From a checkpoint of a small transformer trained on Wikipedia.
Architecture: RMSNorm before each block, biases, attention and MLP in parallel.
Training: a variant of Adam for these matrices, 517M tokens, 10700 steps.
Each number is 128 + 24 x the weight over its row's rms, rounded and kept within 0 to 255. Layers, rows and columns count from 0. Numbers have three digits each. The size before them is the row's rms in percent of the matrix's.

# k: layer 3 attention key, 576x576, rms 0.0228, rows 562-575, columns 384-479
# q: layer 3 attention query, 576x576, rms 0.0228, rows 563-575, columns 384-479
# v: layer 3 attention value, 576x576, rms 0.0277, rows 480-535, columns 384-479
# o: layer 3 attention output (transposed), 576x576, rms 0.0274, rows 480-534, columns 384-479
k562 107:101137106138130142115130132094099127135140116147166131133140120140110125131102147153103134097167135120123174120136140130092143154112145123133120141109169118116119130093164087125151150083101137169151153127120094116151112141145158075164143117113105123109141144132154140134119141165097144117
q563 104:157154155134110089197111165104171111156147142080127113125145143151102124092138156127118100089099106135135151142094116135105090145168105136101130121130121148129137144115152081171140134121104151108161117090142130131131118096131124181161113130111123108110132076134077141134066148096121131112
k563 102:146147121112148143118131111101095175149099156142165138088163170147084112209179135112153169135197137119092130104157098111150134126138136137150131111115103100155085149141177113127143127111128129109130171154122141177109140110101140124142147098123160089127186141140111106142098118161125121092
q564 106:134153143123136118103111123173095138143148140153153135116130113119179106126119146135133109136115153103155089158148112085126137165127076113120119120127089144098112095115152128111148141088156130137159117133138147134132138149106117140134135127109124119125160087145124114146149127106136134123
k564 103:154116125126130157115117137083136147117137101178102154138169128136104145141095103150106187156133142112156160123172118107161110144138159124111136170077132104074139121107106138124159117106095162123075190149109117063126101121131195120112119106164109057133081136141138116120121168097125123083
q565 104:113106112162093134125094108078127124144110113091074164117136128117090129142187115136128106101149139107101115121162124140124146143102159090144180140121128100128128104080170132127126125149113124113073123091098116158126120142142118113135094107143121159162129163128123133109116109149128135102
k565 104:079136207121130119131132139126106124119113116100148129117129085138123133123115118131123106151157147145137130126098114157093158123098095175164149098131151136116174124120133168101097127120120106094154110106125129112188119160145110171139095146130104113154136131139174129094153177117078141078
q566 102:125111126121134127125101119129102144108119154145102143137124114138101087133113117153193127073098163185149109110130159076130129099148185131047144158165159144116184121130158114071123150107139126073137137176116150126143138133153137162137118157119154121114100152123141101111105104071093117120
k566 104:128189141094113138120154156097071128101089086137133121125149118166126114121128102135137179146089152130166200137154156119145130121107131105132095135133125118096172085121104101138149130167116126138165129116125081102114122160114200099142140119129128098130146177164154113114101147142113119113
q567 108:107062133125133127110106158164087125082119138156162101113138110146074145145092125109149113076135103130126143104114137064150115150131122137177150151139095082138090078101116097085111089113136130144134158125113098132152157127099117099137148101115121147106120144154091164112108127092131137160
k567 107:086118143140144146143161121137104135105106158133108123131130156159140139082096140162107130146097120069116134124127089155131153109123129148175136159094108127092100160147146130162126177144149147114126121171126132100132096116149111114104141154141115095145120102160094120162134095110098208114
q568 109:096108129152077146149132129165121124114150160179109160173134129193137103150151118140090111125113086137148157146166115116088108143146155092136151136087132170160090157139117154138113086100143110127119090119125121071118136175169113121086167098150193135131120153133138106117125172122124128154
k568 105:113155111130119107084109145093144103166142097135098133112169160078150177136146152142129128086126172162082162110138064146166124104123129156118097166110155122140114130132120097141121081174107134102124157134117152157143135147080133115116117119120157122142121114137132138078132130146124134121
q569 108:102157136111160153140137102087133111147131123096139153175111137132107153130118147140114132139125153139141092116123142152145148133109146088131087130138128152135124096155075105189114159141152145160108153136115163135107105153119106127127132137109123092111144137109103184154144144117123104136
k569 107:084114126163097134107091148126157121158102116113124115117129148126112131141102132096122131126136138120098102153114115143121111158109094151099107133160110091114101167139121162120100100125099149127089129113132159139096138128113140100118130106169139158096149123113085138137141129130163127156
q570 105:165155120147149170104098096106131143141143128122107129103136126169139120132136122088115117162111119135120129154127147116141138132162178020143148132119117122108154141130133144093172128130200115141136111136139175146133112114139118138116132158127139138124066071151134107153170134106124105110
k570 106:093175117152119099118163180135157153112118118121157134119132135078112122121099146108101115088111130119139092110114133088104102162170108151167157117164159141071101148169070110166103121113115116103110145137126170119157124120101133141131100132128132125150108157115122107115099129094106089120
q571 110:160128099123104090136089176168142124143119121127131148159141137115122182154135131153089132126077133136092125173128124114085132166113143148126139093130116151063111154116131111146120107120127123131128114131103128163137156109129164119100148150126158170135142126120166152066141076126116097107
k571 107:131121154110142125107145155128099078156105121117096137113183151139122107149111123163163134137127135165164137113159130113095129102087145134113110145120161102105175136140094109100124119129152104099086103143141149073146087137104148166133128157093135086122105154121130096148150127136121120096
q572 103:125173133109093148122150095148126129083166138165102142151131164144157129148091114136138117094119148111112125159142131098189147109147130097097120166114149110078163116146123090104161163099094129135123103104131116133110136124132116096135118133083172121122130162116132147114109116094103135112
k572 102:108114122115085111148160148108137157088110073134148135146140124122122146194112104141153146099123121113143136117146135120143104152120110149133105124108105114132115128096111144134144116133149144110129098128147077145076106102149112138144168155143133117120138116163138091130108133140180121144
q573 102:109150162112099129113123129147110150123103133138141097161147179137117047123106163125104098149111139115138127121111159094149153083124134070094119146122128122106150099143114156116106124116115167144164172135106170122127144129126122146158168073124171116157124135132130107125148151141145141110
k573 102:124126101146072170105103116116192133121133078101078102126095132149165139120133128115122101137116142136141124170088126152110123160120115168117137113143137160123112169149164099160167115094123137135107155136112126171135121113185115101114099128188145138089108121162153145120117125144146108133
q574 099:140093089107154140134098140137170102136156140120113140145131088122200130149107168115109146154118116129090102083096096077140114122131152109139129142129126136090124116116167126142116120137175111113127114110126142149118090129151102145156112119136134129141121099138177136166149160128150144108
k574 099:153155181154165138152116119151119125168116127133152119096117104085113115147102119139095144144124111118099109122125126155089113089096119104112130109126189101137085108119136143084104110117096118114120116111095128123105162143145150134067147139126112109138141132094150107127098102148113120120
q575 109:125139152138136140152146088121103068169160103165104120122151123106097117120109127140137132147119130123115103109136100114156128119102121149086105089098142140084133132136118108126157095134180110098102119099125134141197121075143145123149133131115158097111091168142086114082133110108163142117
k575 107:147144105096070102115118096129147154129066101118124103074148110125086127149112122158114152156119125090151106106139143133137129129112096140113137116129120053116157112107146141143117093130087143119134104098113080132128123154104166152130143131146139117133136117122106148124157174156100126125
v480 101:118142136143097118111080125119105141087153158148125115103132136106089137107126138171121116131116115112113135098131169118133147166144102151139137171099124111165131111148116135117123161118139164127091148110114134098139114118137085068136093149160115126159134102121136118121123128128135119147
o480 109:134129107108147101146069146108138058126114129113198114141142127160139103146143117158127132099142102097079186142113179131150077140157137147119135095128141094131139113145125166164134160109144157143065166131128100109121134134142110107058130145111135107134116111094136145097100137154116115099
v481 104:131128116143175109125153155126115132141116127120076127109138151138136150151115126157143104116155154118143148151137141072130088107100160099128126120155141128103095106123126131187119129135183107175136148157123156147096095155079149160124123156111118162185153127151114156144125158107121120126
o481 110:094117151146119149137103144101140110157168130106096153129130157140145132148111118148143110124108108155102135129122115105106155166116134130127104136137146134133092124104110109131108137109164178139133139111101132137130090107118167122085137106113147137172106116094112123121154151137134116151
v482 107:139149113117126159133128127117103127157109120100142138106152103160129104130148148079158134109155140105125083127130145134108123108128142155096127131100082112145129123134127150098136090166158094125128183131188130126143110127131149108123130143122129134143091111099123108131128160107131137147
o482 107:115078133109163131114108138106152147130092115126134101136145131099132107136153123112129100148136144117089117106139142116128128111128142161119170105161143136148129113115151133135106077120124119149081170121078144132125160146129141108113123097124103132153121179112132146121109130129182140127
v483 107:101115127170166121140104115122156126121150145099181131107106114145104083080174152086112155149149090134142140138101131142162141171098140109134143131144109148176134141165153107144155107158153113103109132127161108102099117100178082131111142121134171109138135130161097105155101156121141132174
o483 107:129148104108174172123095111134127126134086140093168128126122113103121114150166107131106157129113138110107134109088168124126136110137130143166153097155106109149138124145106140131123105125112139151089134154132086159125116119177114118116082092147134082141154165114139147121104099128109130157
v484 101:156136130123153123138102151113118120143088132125140148177125201116104141073126121147122118113164123121105169080158155092159110117116115134131141120152123118107126135161129134070127084145156145122120093120128152144083142156137179150116144126100098152133083091136092073109116101138156113106
o484 106:076105118120101164150125153132131108122136151116104128134137114142103091050104143116156095108122156134135144103143164116144146147105120127125133145117128096134135131155153099112128107121108137117167128095140120142149145158105130145150125141100102076161117163149132060137136151149106134164
v485 101:111172140138136170125101073114124108121140125109110108140125065132118151096142146127158097149111175112126100129129108122139130123129129149093090112095157120108124120128095160140127130137140132115134140099109140095151089159109094096111129146117108097144100107125143157160131138096139146130
o485 100:106143154116152086154105112072116124118134106157114123146091134120128143131171128150112104096128113113146116094161139149134121185140158129139128114126150134148046126137133146142120137133113169147081118077104145125144099095106126097118167126114094149133194114128154128171128166096125128090
v486 110:123140160089125125169164128125116130188138108122114068117122080109117111191107097084145127097138179091097096114144158079119107135107116137116092161117117146110085110129093162139135124125137151099118131107137163159156094165119150110141144150112111104087151099124113095172156145098139131103
o486 113:160131106137137136196117142120103095172141129133160141138155129111121146125107149130157136115164123146155134143144093159109160159096135173112125136094151161143105099152087120189106137130120158125119140094139163109131105154116129088076154108096097131144131106114100125154116133134117108117
v487 104:137149135119087149160089174102149102114104094136150101141117112112110140135135155155141077148121132090094112115154133136138167151118107137128099083142181112121106137121114120128119134108168122105112141111070112102167095119100137120143103119146091096167123145143117075168142131114125104172
o487 103:118130120118111126175138145109138088147146149113135105122114112139077135111174156153122118128092109109119132135135156131148142145113150103114119143092192164131064092149084117168119134158184136105119140084110126109146104123130042082112152155117127114159127140100160118155148132131123084117
v488 103:122135132116118113119112181114135140088144135124134153145124155115097166096174146122075099127105135132129126099115101142110082138101124113153114157140139129098116127128116094085104128105126149123111117117116116149124097141096129127091137114106133132142114119150104084166189110092136122174
o488 106:081138142104116126148095140096130164103150110069105167115111085134085117134131123136119131083179112128093126127116159128106090124132104158112098086089121137118149086108096134123096173120150131152144161113097096128121086135135126134147145121157118123132083128154141111144142152127153158143
v489 108:125105128126131117099106130111135154145127115135173176130110152142112158136150123080087155187162150097155123106145154138115110146133148126085116135106130111104121112108132123122108126125083154091111086152099113172115089084174128111076148072141152108155109128119102107134151180139110138139
o489 111:132101130099140134108116099145100148150116095133091152083107118130125151138139118132118109111146155134166110153138098118149117130103122142103116126111123117108147158112114146124165156171138115132132144118130090131169126110091151111160123145114093090096170157105115133142108152068092179140
v490 100:130153136180171114123107121143101151096097115141083156126107125158118127141136108122098134148079084157116113137130109090141132132095117128130129088137142124119158165101101161144112145145137080164151123140084126161118142146139078150152075127123104101172131155113151138109133129174107123162
o490 103:107127153135137119110099084138139120133147139080148157132136120140161125103149075200155130147090090163121128146181112112108168126084140093108077146136159130114104139150094114158156081168093105143120081133128114114140090111114116121123070123146099107177127120131133135094101093165073129086
v491 106:103129153145131089128140112129116096113149119106129124112100124117124136059153123112145159173105127148125118102113098099092116135151083125156116133090140119146135118085159121138094116168100181089189162157144150111153108153136098082137154125164135095094100132103152137143142151115134126152
o491 106:097158117111150116128148114107114079154099103117174093149108093091104111111135129130138108090160139133125144117183133169101127120128092128105112129100123135175089104091132126131123124154088132135136136116116116088091122144142128112080162092156151112151129119138117103110108151138168099140
v492 108:121120167111107126092180118160134108140187103121167136138090113183139180092101104097131165122125109140154128157131168153128151127107134142082148162099097131091140124167134129109118120127116135153146114099142137118112126141159149128103140106125156141140105091129112094105135106142128136146
o492 111:112091130116102142106125144091131180150139109162091129120164091101176163148105157103138154125081158145157095108106064147124158160109143187124124158124106133101123122138155127129102145129107144142148134100108116128132160163117117093160107100135150096144155134119092113134141162160107151161
v493 105:138117135126125117089159117124165118159135106152134155116122071120142110100128114107152098126123118086135186132119160144131097130123128117100141151156133165131161143108128083121111098160091109140147135135078075103134086144119151115087087155106131112147129139124137122131173112147145149124
o493 106:116133136136152087112175092105117116096160136183134081103104147163095128110149120159122122148127085140120120130151158142092188108155147133129171129142122139132154099104126108125096125134109121144144152113127094111110159108100134121117167113125135168157119140119111132082144152149191151135
v494 106:114153155127110114131125122152123135114115117119106085107124137171129140138101097144085121123191090120126154135102143148113131145107136115135149139118064100125121147127110128156146117101122116165130119133156134137104161141122157110173113088119117175126153109130132117161168152099128115108
o494 110:127135114138107122153109135108148134137089103109118157167131141124118120139109148140118139137151141142112110128113081112127160067065100125136124141118140139103127121134097112130112111100118098100119150083137157172148125122072126117151146126100104156116145125121115124139125118162157100124
v495 101:106165132121193120101153126127120140105154117114084123118097125099140152104124092125106069095108108129150101132109127126158131161136141113122144112105184100110119125124146199155161109157115137170145155111133129117120122111150118107109119133105115141126115130098123092128112125107132148132
o495 102:140143140174142160101099126105137139121122085155071123078109120140134148144113128149071114152115067110098086110073140110139117143136132153170117133110147134108112168132151115129118101115158146153107115125123088136147123122135143111112146162160155134150145092146121092142160146107099107140
v496 105:138155113157061143118151102115125129115115123127081159164124150112126143145089119162119126127126132117127162149141172143136127108116141127153139111151133119133094159132143102189085097142142140126101175173113142137107143150106128148157107156122110112175113103110082144109141087107110120125
o496 105:122140148155098133108178105109164117136193134127143140150117166140103101137131092152179117075128113114102157125150161120135155147151129125181135145136094098100101168130126122142121104123133132115128134148118148122198143136134113129113103141113181163156138088122115135138135108130166087117
v497 107:141150114149162145108118121137132166131148144128090104130147143080141087148148118134146123109057197147131125110112118113113132141132129132134126099171171140146123112132149125159134077135110115152140129105120106101126144136149147120107123116131147112156134128063081097104128117133142146151
o497 109:169130156089154168115157123152142119124093142149154102113112141126113104144167137156111129132083148091153106122140126121170128117143137108138099127167117096099145118116125117094124127122142138143104059108086103148152140129137177137131116106132168183122139121105110154124123107114069111165
v498 102:129140136168157139126101091101119195093164121059162119111103109124166177073153110124170135136101179126171129130133097110121116156096134165116102070132116149160125127118112140135122120166150117109142119160106124109122114089114090151129151106156128157098103163105153137117114151104135149127
o498 104:126109093135138139118129116106163161128141159104118130141127091104133157125154111115147110076144136125130114107146109087112096204143116125119126078139104117151113161134141126161127099130106185112127153133070125077136112110147158141100098119122126113117105096148141139132160097126109143101
v499 106:146150162097087151137134156144145135132146128135109128080095116159120145127128129119132123131076083167105125145117145107120168111091094137117129109146113102166120107107157101153160145158125109153115160124119115147111185109112131142145160146099123094087160128125155165152123130127130133119
o499 112:148134103121112158145171107144144147127117138111079139075146145130132139150133157092139130111109134143111108106129132143107126125159130129119145124082112093115120149129139140170097125178126128116119112148107127120172141123130120159106114107119179105106104110096125140114128179148127160155
v500 102:125106156136180146133125109112135151166138105097121160146132126206149131115109093158111134160102113108154089123141097095110091127147146111151117110159147148119100129164131132148141136163109107152105149131140117114132139117085126162128115158144151150144122157122164137166159144152139110107
o500 105:086106116132165151119114121179166141153121162139094113111131126128166175131097163130144100174113130129164094115151144091121118108094118107105147103149145165119125138124082080110093117141117149082142141129130138118139133119137122123194144132109116119162127120145109126121128155137157135105
v501 100:151085100119106152138103161130114118113141128143163104103148098132085123139127119124138169097139096147105089101122142188121111114117137118138110119136115144126088121133113100129147127153097077121083137129105152126174155116073133143135120114123142141111165112124143142163133116152130138148
o501 102:141149133120122128121143158177126123098145142103140110126114164150113125088134161081147124109141134132109117132109140146140106101159108101108151142123139143124124090117120120096156148123119132130096102160150149127161116089105069129149154074123145133144091077173151131118107156132211101155
v502 109:139096144108144090130151131112137110101160129131144145187118167095115157174098125181098120161136085113124152148114145201146176097108139141132144131149118139107146139163098132090128130125100169142141087133101142178088130120156119141118106100153104089053120121160130125104124140149156147106
o502 111:095148132146099113136109126112126112111172134123112183102168147121129079119142163170144166149139101129175149129105103132159172087136090130140142179107114076100130139149151166085194166142120100145111152186150146149113155158133114105169113150141118096101087135105140114144113091149059136145
v503 108:142152138112123107124104113098124138108151133102096141075126112060162111113125088119170079128127128158127132157147073187152130139159138168124104174115110142125134134106141149107143129141104135110121153128096109144121147125153143138144118116111187130144113093108083124136129129118147138134
o503 110:168126165131127089145129090127114133082124087110120090087104112160138147132151127109144151119172132108162127141104129130130130136173135120127137129149167131109176128120135150109192152130146125145175184138146120142122151129089157101118138154099167178105112112082118132156096139103154140096
v504 103:182169150149141134129139109138102120116071140163118109137121114114118105104113093162153153176122128127153123110180142157186161085092109131129118082127135091136156170131130141112140129063110151142147115170128143103103169111142166139189088131140159160101145148144105153088151146138123085139
o504 107:129115132118122130129125075186122088129112131175137154128111131113103085109114124141153136169144098140151127136151147121156221118130117135150133175125128107084116154153135113090123101099161113119140130140171126142092156104128152141118106122114103134131141162155154128112117075160086104113
v505 105:137111100123115190139106169160122123132139122121144109130142125143152080112102091119174138184119105110105142136137105166131153137068104150112103075159183122130128124132160129111113145138132125139130137141086157102140103143122116155090135086137132136149135157139091112143165072101114159160
o505 110:136137126122145168092174129133128164147156132166170099136170133154136123122145099141148181163126109133122115123150105162162126149116155127139096131114127195098137111173120104105133126125104121138117117127129104108164079119162092146166127134150156119115138149173138120130144121103107095128
v506 108:164108135101117115097178118103140140082095153145115112165107142124157078123143107188128122115141142167140111092179158114110115086112132120119150135139151125182152129156158131117120125130123117098198136101177148136112119125123142137144083113132158167118140141124098143150151109161128150112
o506 111:154073141140117174110199131118129127101146124146125126111107144108092109129129125136113165172123135133113108129142167101104079084140141197168124174133070155113130096091130121124094127124121156119138137093122119121103178139137134131145137097114128137136139113153113127118142147178105099115
v507 108:101092130096145140116088147135146160150155098110125190093105156128101135142150156070123158141080136117128149105100138122110121162178125149123120126161122154130161083131162112088130117153123113118120126106094102093147085119120138105099142118131146140139086107115128108106101118112132136149
o507 112:172141086100130158099124157148112113108076155107097102088094099127162126107119156152146136102076190114136157156140148119147104116122132124091108079158130139143160088118120129154085123127128116101153109140118125117153120142151134144147142109112126135166085116111125112166115134110118183162
v508 109:133134121108147129112125128101113100144092113120149127114125095106132130092180124144133144123127104117138137157126101136130113117124145153129117120109096120161139118174153083136117093183146124095117123160121124145104113126115097140128108150142147086096075140104081123138106125092120111101
o508 112:133138145103114147111128135114110128155103160139099127124180130083097112089118137125114122138084129115167108128116120141161133134144115091156118166115153081119158121134156131114120082122119123132148109141121192141132173109139108133113154121137131128093134178085131181129139109117156118138
v509 104:110173154145116123110132110116149133120117098104120106179120121144124132129142100188123086100185123118171149127171161158152156112152113144106169113137095117148139148132117140145113192155104119117145104160131136111137123104139115155168126142109130151102135114124202151123145123110127117106
o509 105:093136172172135115173121109099144126128150139145153126130129146130089113138157094152095115132167107112117137111122125079106138122140152126179142139144100091145160113126121145099140144140133097123113160125115147172106176100146150139134138149113117156090191114149152148125098081150047140115
v510 105:150073110178104125090127059154138135128132137112115131098112186135121140202103147110108167126111109165138131130126100134145121117136123160112139113128083155152131101122147094119144094120097128156098120115137107152085131150139130159160140121137144125115118109105138129093128147159136114099
o510 106:160125125117112170139133103117081120131112127078109120122128181128142139145134148140123179145116185160171146149123118157143095087128142166137119143125145104122136122141153121128106105175122131140126137159099090140147151178152125112122089150113134107129117132153137131122097117148203141141
v511 107:124137123118147112123176077122120120105163187143133147117143122137153129094105121108116119154083161109136114146106124110111123155115126120118158093097127120133112120125142099121142127166133105132158141156131123079100117123126124152130107151132133122156125142136153171125122103128142130152
o511 109:137094101106113096112115126131140101069148144150124130127102150134141134147145166096139139128111088112123107101128137132114097131168120166120131124128116120143118115140139124134146128147147142136128148156143128142148124102155145165138156139170139134133093086124130163158157078129077130153
v512 104:122138148152152126149135156143139114136077122183165095088118127171155104094108119131130143151112114135140109121124096111103119154103105117134113115141129148088095132151141170130145095141161119165138123092150092068112157105121122130173131098122161193117157159141147169163119084145120140123
o512 106:102112102123139153131179130143120168121062125189137150110137142132075142136141128090124117149121145138104091119141129140124119102105137153115135145122104146111095132154111142092162101132142141101139122100131089145125174103115119157132145072138134099137129113151149124101150166120188107127
v513 112:113107142098131152141144131163128109126139127133172113091149109161097110092121130098154128129139096123125114145127160116103158123133127123133142139131109122148104140098116106132117112139155110138140159113138098106128160119095150140153141156127099139125105133138158146097088130103132118209
o513 109:105134123117122134123138145170122124116102129134147102185096084168097132071161127084167114130104095117127127139060163129147104113158111132112184139140148115130119119085143152101150132105122151158132148135139145126116177129126129122154126103141167104167113140138125100103112128156149119178
v514 100:150146131110106157121132091122074079124109135148109154160155045152120164092134111122104107110132106118161136137149142161166089114146193091146119174135151148115140115120119156117145110126100180122136153128162117165081157124174164165118158082137147088114106126148097164157148135141118139140
o514 102:125141147151174125092128141132115168066148161125146148121125134131099143117152097119146075109161100098135116136163174137150109130182124131116131130123121130129106133102117185136132146122070170107123153134145108079113137120112132097131108099178126150169164101125110166137137105127101131148
v515 106:122149131158128147137210137134110108139147105138079119172135088102137113097137091125116120137150112135122155150127135143135154123144132132148135086150151108127096138138129095147114111152131116143113077125134130131091152123164128176142117152150081113138092144148158129115140100139121144124
o515 110:113153166142138101139183106116153135140145094103108115152155107175140106101125104117110071094105150168090113094106146119170133159100110124130155116121136097070088152166141121082172110179111097129123078129115161144142137116141105121142152160193141117107145103116096188112096121131105131116
v516 110:121116128127125105144175163129127137130113121148067135115171134134120135122112080140137115105100130148094087130125130085108107110150124102118120130128147125131125145151113128128140120145120163101151146110146118114161144145124171128158142120149121178138156103108193122135163122168114132120
o516 113:138109075138130135137151110183141114130132085162112128156107106148130161113112135121140113111127149156082097145182173155128169099089140159106100103141090167106148152124150091123108134152093127119113111088117110087128113109088110128083132092117161141127123070136128151157146141159159110131
v517 107:137160131140131096137118079135122102096154155131149122109136146112116136111148190108125117146123136146162132138095158124133151178129157114127164122142085118168111131143116149131154098146123114142098158134175138138108144143101105113128107145147111133132091195113116106121092161135126130118
o517 106:122108144098160088092097120160111154109111182102149140133130189115143118144159111125108159113130083113136141133090123105135113144145168132148169119200110107121143138124180115107128085124130142137123123182131111166146138124131184109106121142125086106121112180081121160118106144105108130142
v518 099:120100144165193110129108129105135118114125149145110063132108127192137165112137144120096111167088167177109126144128083083118165119142129112174117134125103131131131142104096119135117134171125102133108137200147109092122115143136094094158122150120128186127108138122143196126121121139133133093
o518 102:094100110132134108107106138132110113175114098122102142111149165135128140138157147109126131136094139169097128103149116107120127098111080094109106153125144150166132136146156129121112115167084127154153106140142115135128171101137145146076110149115142103136099123119138119109160167119188154132
v519 109:111157131138131139117080102118129128180104132121093107093113129145108156188102126116130119141092137131138121129100097089099093102140117100110145133118114128088113127128124144127142109171104152116121139085132116187130117122106120129150173133100068141172151108112187161126115141175135102078
o519 107:108117116143113114146089152100104138125100097112126148137118141123129154143100111140106089176119133123130094137135132144142097114113143118105123146124156094134125136125159141128116088156139163136159138147121124166095154141101151142074131129078162102138148130103123114140120156136255123090
v520 099:122105152166162124083121162122135130133162113117157120145129116117151101113128120099118116123089170113161144152142148113139146099162162087115107110099175136153157126136112155140119115115152091105146138085140108104147068122166129152088092134118154139156111141106068094083151106149119098134
o520 101:157121110107125161130135094154128155089132118155122096057123093133166140117101108112110130121107153090132062139144157136145125130124111092101136142143088185133156108116113138116133117123137104092154133110123156123110155126166146119143124162099120154117148110121132118147109113121038119133
v521 105:111137135101118147118137157132090120134114141150126133166154116127124106128118123134111162155140134110132177090127141163169120090127179140148118148128107097104154117133107138105114129057133152127131133122150164158104141103148181106097140106132143130106147149171075099086130142155141094135
o521 107:122139150134098157114152121134111145108122109145183117079148106167140127095098128116133123107168136159111171106134116153135194141098101112124138126128129131106161125128108123105129127078157102127120162112207113102103110106134138109129080126121066107140088204156118129081125153130142150146
v522 094:107143102139074149108152118166107130144114115164144112135119129117149145160155120128125121089125143100134097143145166129113059125139148128130130181156151121098119110163119132108137077126104098066136127067167146146168125139119158108122148088119113141116121113136111128103145138177101157115
o522 101:131107128115112127081125130128101145096107124125139122137122123083146152107102170096138098099141118116092097143127124116148076115134164152105105143100174121131140152102137119125082120119114113119100077096111135058126108139115095118131160100113128092179184105100098151125124190140138115152
v523 104:127095131156110137073147129151116144142137118137136145052086128132103118105121127145100153155109135154144137128129136126105161115097128148136134130143123117113115117128129143140101141073137118122128162106143135117135078131098185117131148155120123102124105116095060104076141160136136110158
o523 105:110118130137141135134118105120129097133139142141144109087088131207128124098119134135167155160160090142137091142100102171167177104135121144142110162117137096151085112120165140168098071093095111133131145098139131123104111110105115099123123100085125132161156114134108108049090124198156114148
v524 098:145144135094114098153115135126129099097082112107114082097139121160134116073164133119175122151152160133152120150102118084124116110109120178126127099104135104132167143100105205076128104169179115115136140139123124132111136076097157143106109112104145143130120176149137164161164108113136121089
o524 099:138143126107141104175120111153116135127122120147122130150111134171111131172155117124187122130104145135125089100126156104128134127137127142096151108155098108122158137111119110126128150098121123129147156119124166126082145093125179135187117160102120151105131127172163139152151116101095161134
v525 108:158090160146123128123123127106150142124159158135085155137134150067105182120107145142119125092113108078172160136139146118163097124136142122132115136116105144149142163158115094154107110134128131120094124158101135127162093121106171107082113125167137117177159176101092131116123135125122129136
o525 110:154170129170135128120090112110128123079129128129105132054109114145128180162138119138127117069146131084158158107150138119141171089150144142127129140153146137109136123125139151173120119180139108096146087160115128102161123109094130126121143175136126151161160102119080132158112163165122108102
v526 101:134171131140074121140126150128128138130110150135131132096115139163122114164092144134123115131149135139155079137119125147123139162099141172127106118107132109118155130169131121134148138143111117130131089131124126108125119139120106107086081051096120088105115107140152118110160103120109117112
o526 107:153150125119121071137117134100095123102120107134127105117172121147128114134112124115126138177119107150096126121173096104108147114119154135148172102067115145121135141207145112153158144130126106140127125101158133153147126098122154102186148129122096141076123184103143140161103135077095180109
v527 109:110117165151069131119087109154126147121139146079110100099160121188110139179135160107109119095147168129148108145135107087133091109134137112114169120130083148114124142095140124183098140116109096108103156130147126155129170108095117128131142118119162082147117123129162140111150156115113142123
o527 112:112133136105060141115149132159132141094150135109126134143134119135134117174122118120125146117134166135152134153124110088124103135139138103096134098131158114106139127130152141142113156145178106089116140143093117134130135101136134123101134093114140123143128112140149131109093129078135146122
v528 108:145080104151094150129181114137110101096126146118162092116097122086132130100125129135138134137101086149114148140126115159138174152094136142126128119146118127131128127100161128083145102179148101107169120152128129111117136145133127127123134080147100112087093118108151150072124096188140122175
o528 108:156123174121080112125134138116120135106149103131158118160107129144102113087160172138187115141100127132107134110135122117169126146108146075131125158104140097121100145114165154099165093124115130142150114125120113144122143127117078103172139150127136109104121107141156160127164091147105129128
v529 104:152153128147156127104140157150131130105108158138078097112146156108129109174079077183134122133104138143109144139114143157128121124110162140137116094144107101070103143098122177158132095126113110149120104133114161136138131127133159153115103137121112145173106131125136114098101107128122113119
o529 106:128076157128091129130131143106143126124168106170125102138140134149164132071114142145118112167094104106146096116168124137131123151115144192156081144130108167128122157115120116104171104126180137121094128138143090165121102100132135134156133174112127136175117115118135114133141139113075063122
v530 101:150124116138132131110125149137148140141111130145111117106151144160153129096086143088117114143057130092166137135102143114119166159151144123105144127142095129138111101164137110124141132104125118183131143161119074095133132156094156113112127166137141159132086157130127090163138104137131147134
o530 103:105109086113123193121136104129118078122124137148131132111139122105098151101116136112151133117156106124112138102147140122121193121096123172132126059125113151141170112160099117138106141171096112099144122096095110105141101121103132106096111094155161147152079151159116106128154098194159185131
v531 106:134113114072157152125119143150130114124124149132132150147117149127091122167097131138100118134119071102133149109145173141155121128118103111156111114124178135113139096158131134093141134082112133129106124097124142112133104153150131101097107153102138138154128130103107116103088106168123131172
o531 111:134108111097118126100147142130112114111119142149116133112090120153144139095095125118143080144129126127151133152106151168165136134099125099124122116113176132120124134131111163149124145128140115122112122108155091068123055136090052147119120150085155157188145090086138109103107161135080100138
v532 103:101107140169128141135124091121125140128134115087171111178119110135161124104132132125119131116151133094115148145126109124127131120120140121155119139139094098141112136104088164157102129131104084119105116142139145150119130123154108131148138154120098164148170128162122161153158194126132138140
o532 108:111103139161134138112121148109132136191133077100136175166117135148152138118120096100099085095125146111135133112130127106128101146102094067149085112103149128137125181114088106147150122128124124146107099166136132152121113101166159128128144136091145154112163135133152165115137128099144123168
v533 103:157146119081136135115108094115094125094137143130121109101129102135095133089169116165144137130122179170146164152127129110121113160124126115129163162135112127136145138128146134141083080146140120088106134140141143179128171113165186086140122153106137169144121110153113141131146130126105118154
o533 108:144090125101117152122155115162132149113136093103102151126087100158112100132076091112141113126172162132137070121087114063161101107156116141127119141178129095137140170072131125126127118122128137106145157114167175147143124107133189116168136174107134150118144113111112113091116143098112159146
v534 112:131126098122070086166076129135146114122103137129124119153144075153138112144141144105141141095131119139128128143148107067105096121135110158111103142127138127122147156162136132124126107061116156127088138117141114130118149132126116106097141123126111137110119169144141122133120152079124124113
o534 117:135114109082088131134129133125158139133117132145123167126156137099088099128107135094130137102133149137125142091126093137118115148134122145104155139133135137107177135146133140115139128100118138150103131154140127111105142114141144126097121082137128149111117182132122119164155143109185146152
v535 101:129118148146129138143156121130159150086116122130135142134165136178127144105178106142096131111133136171128116135136126150124124104143143141158170138132105123141158184103164100105117128109137105140132150139158141148122125117132138131161108136146144151101121125137098119099172099114133127122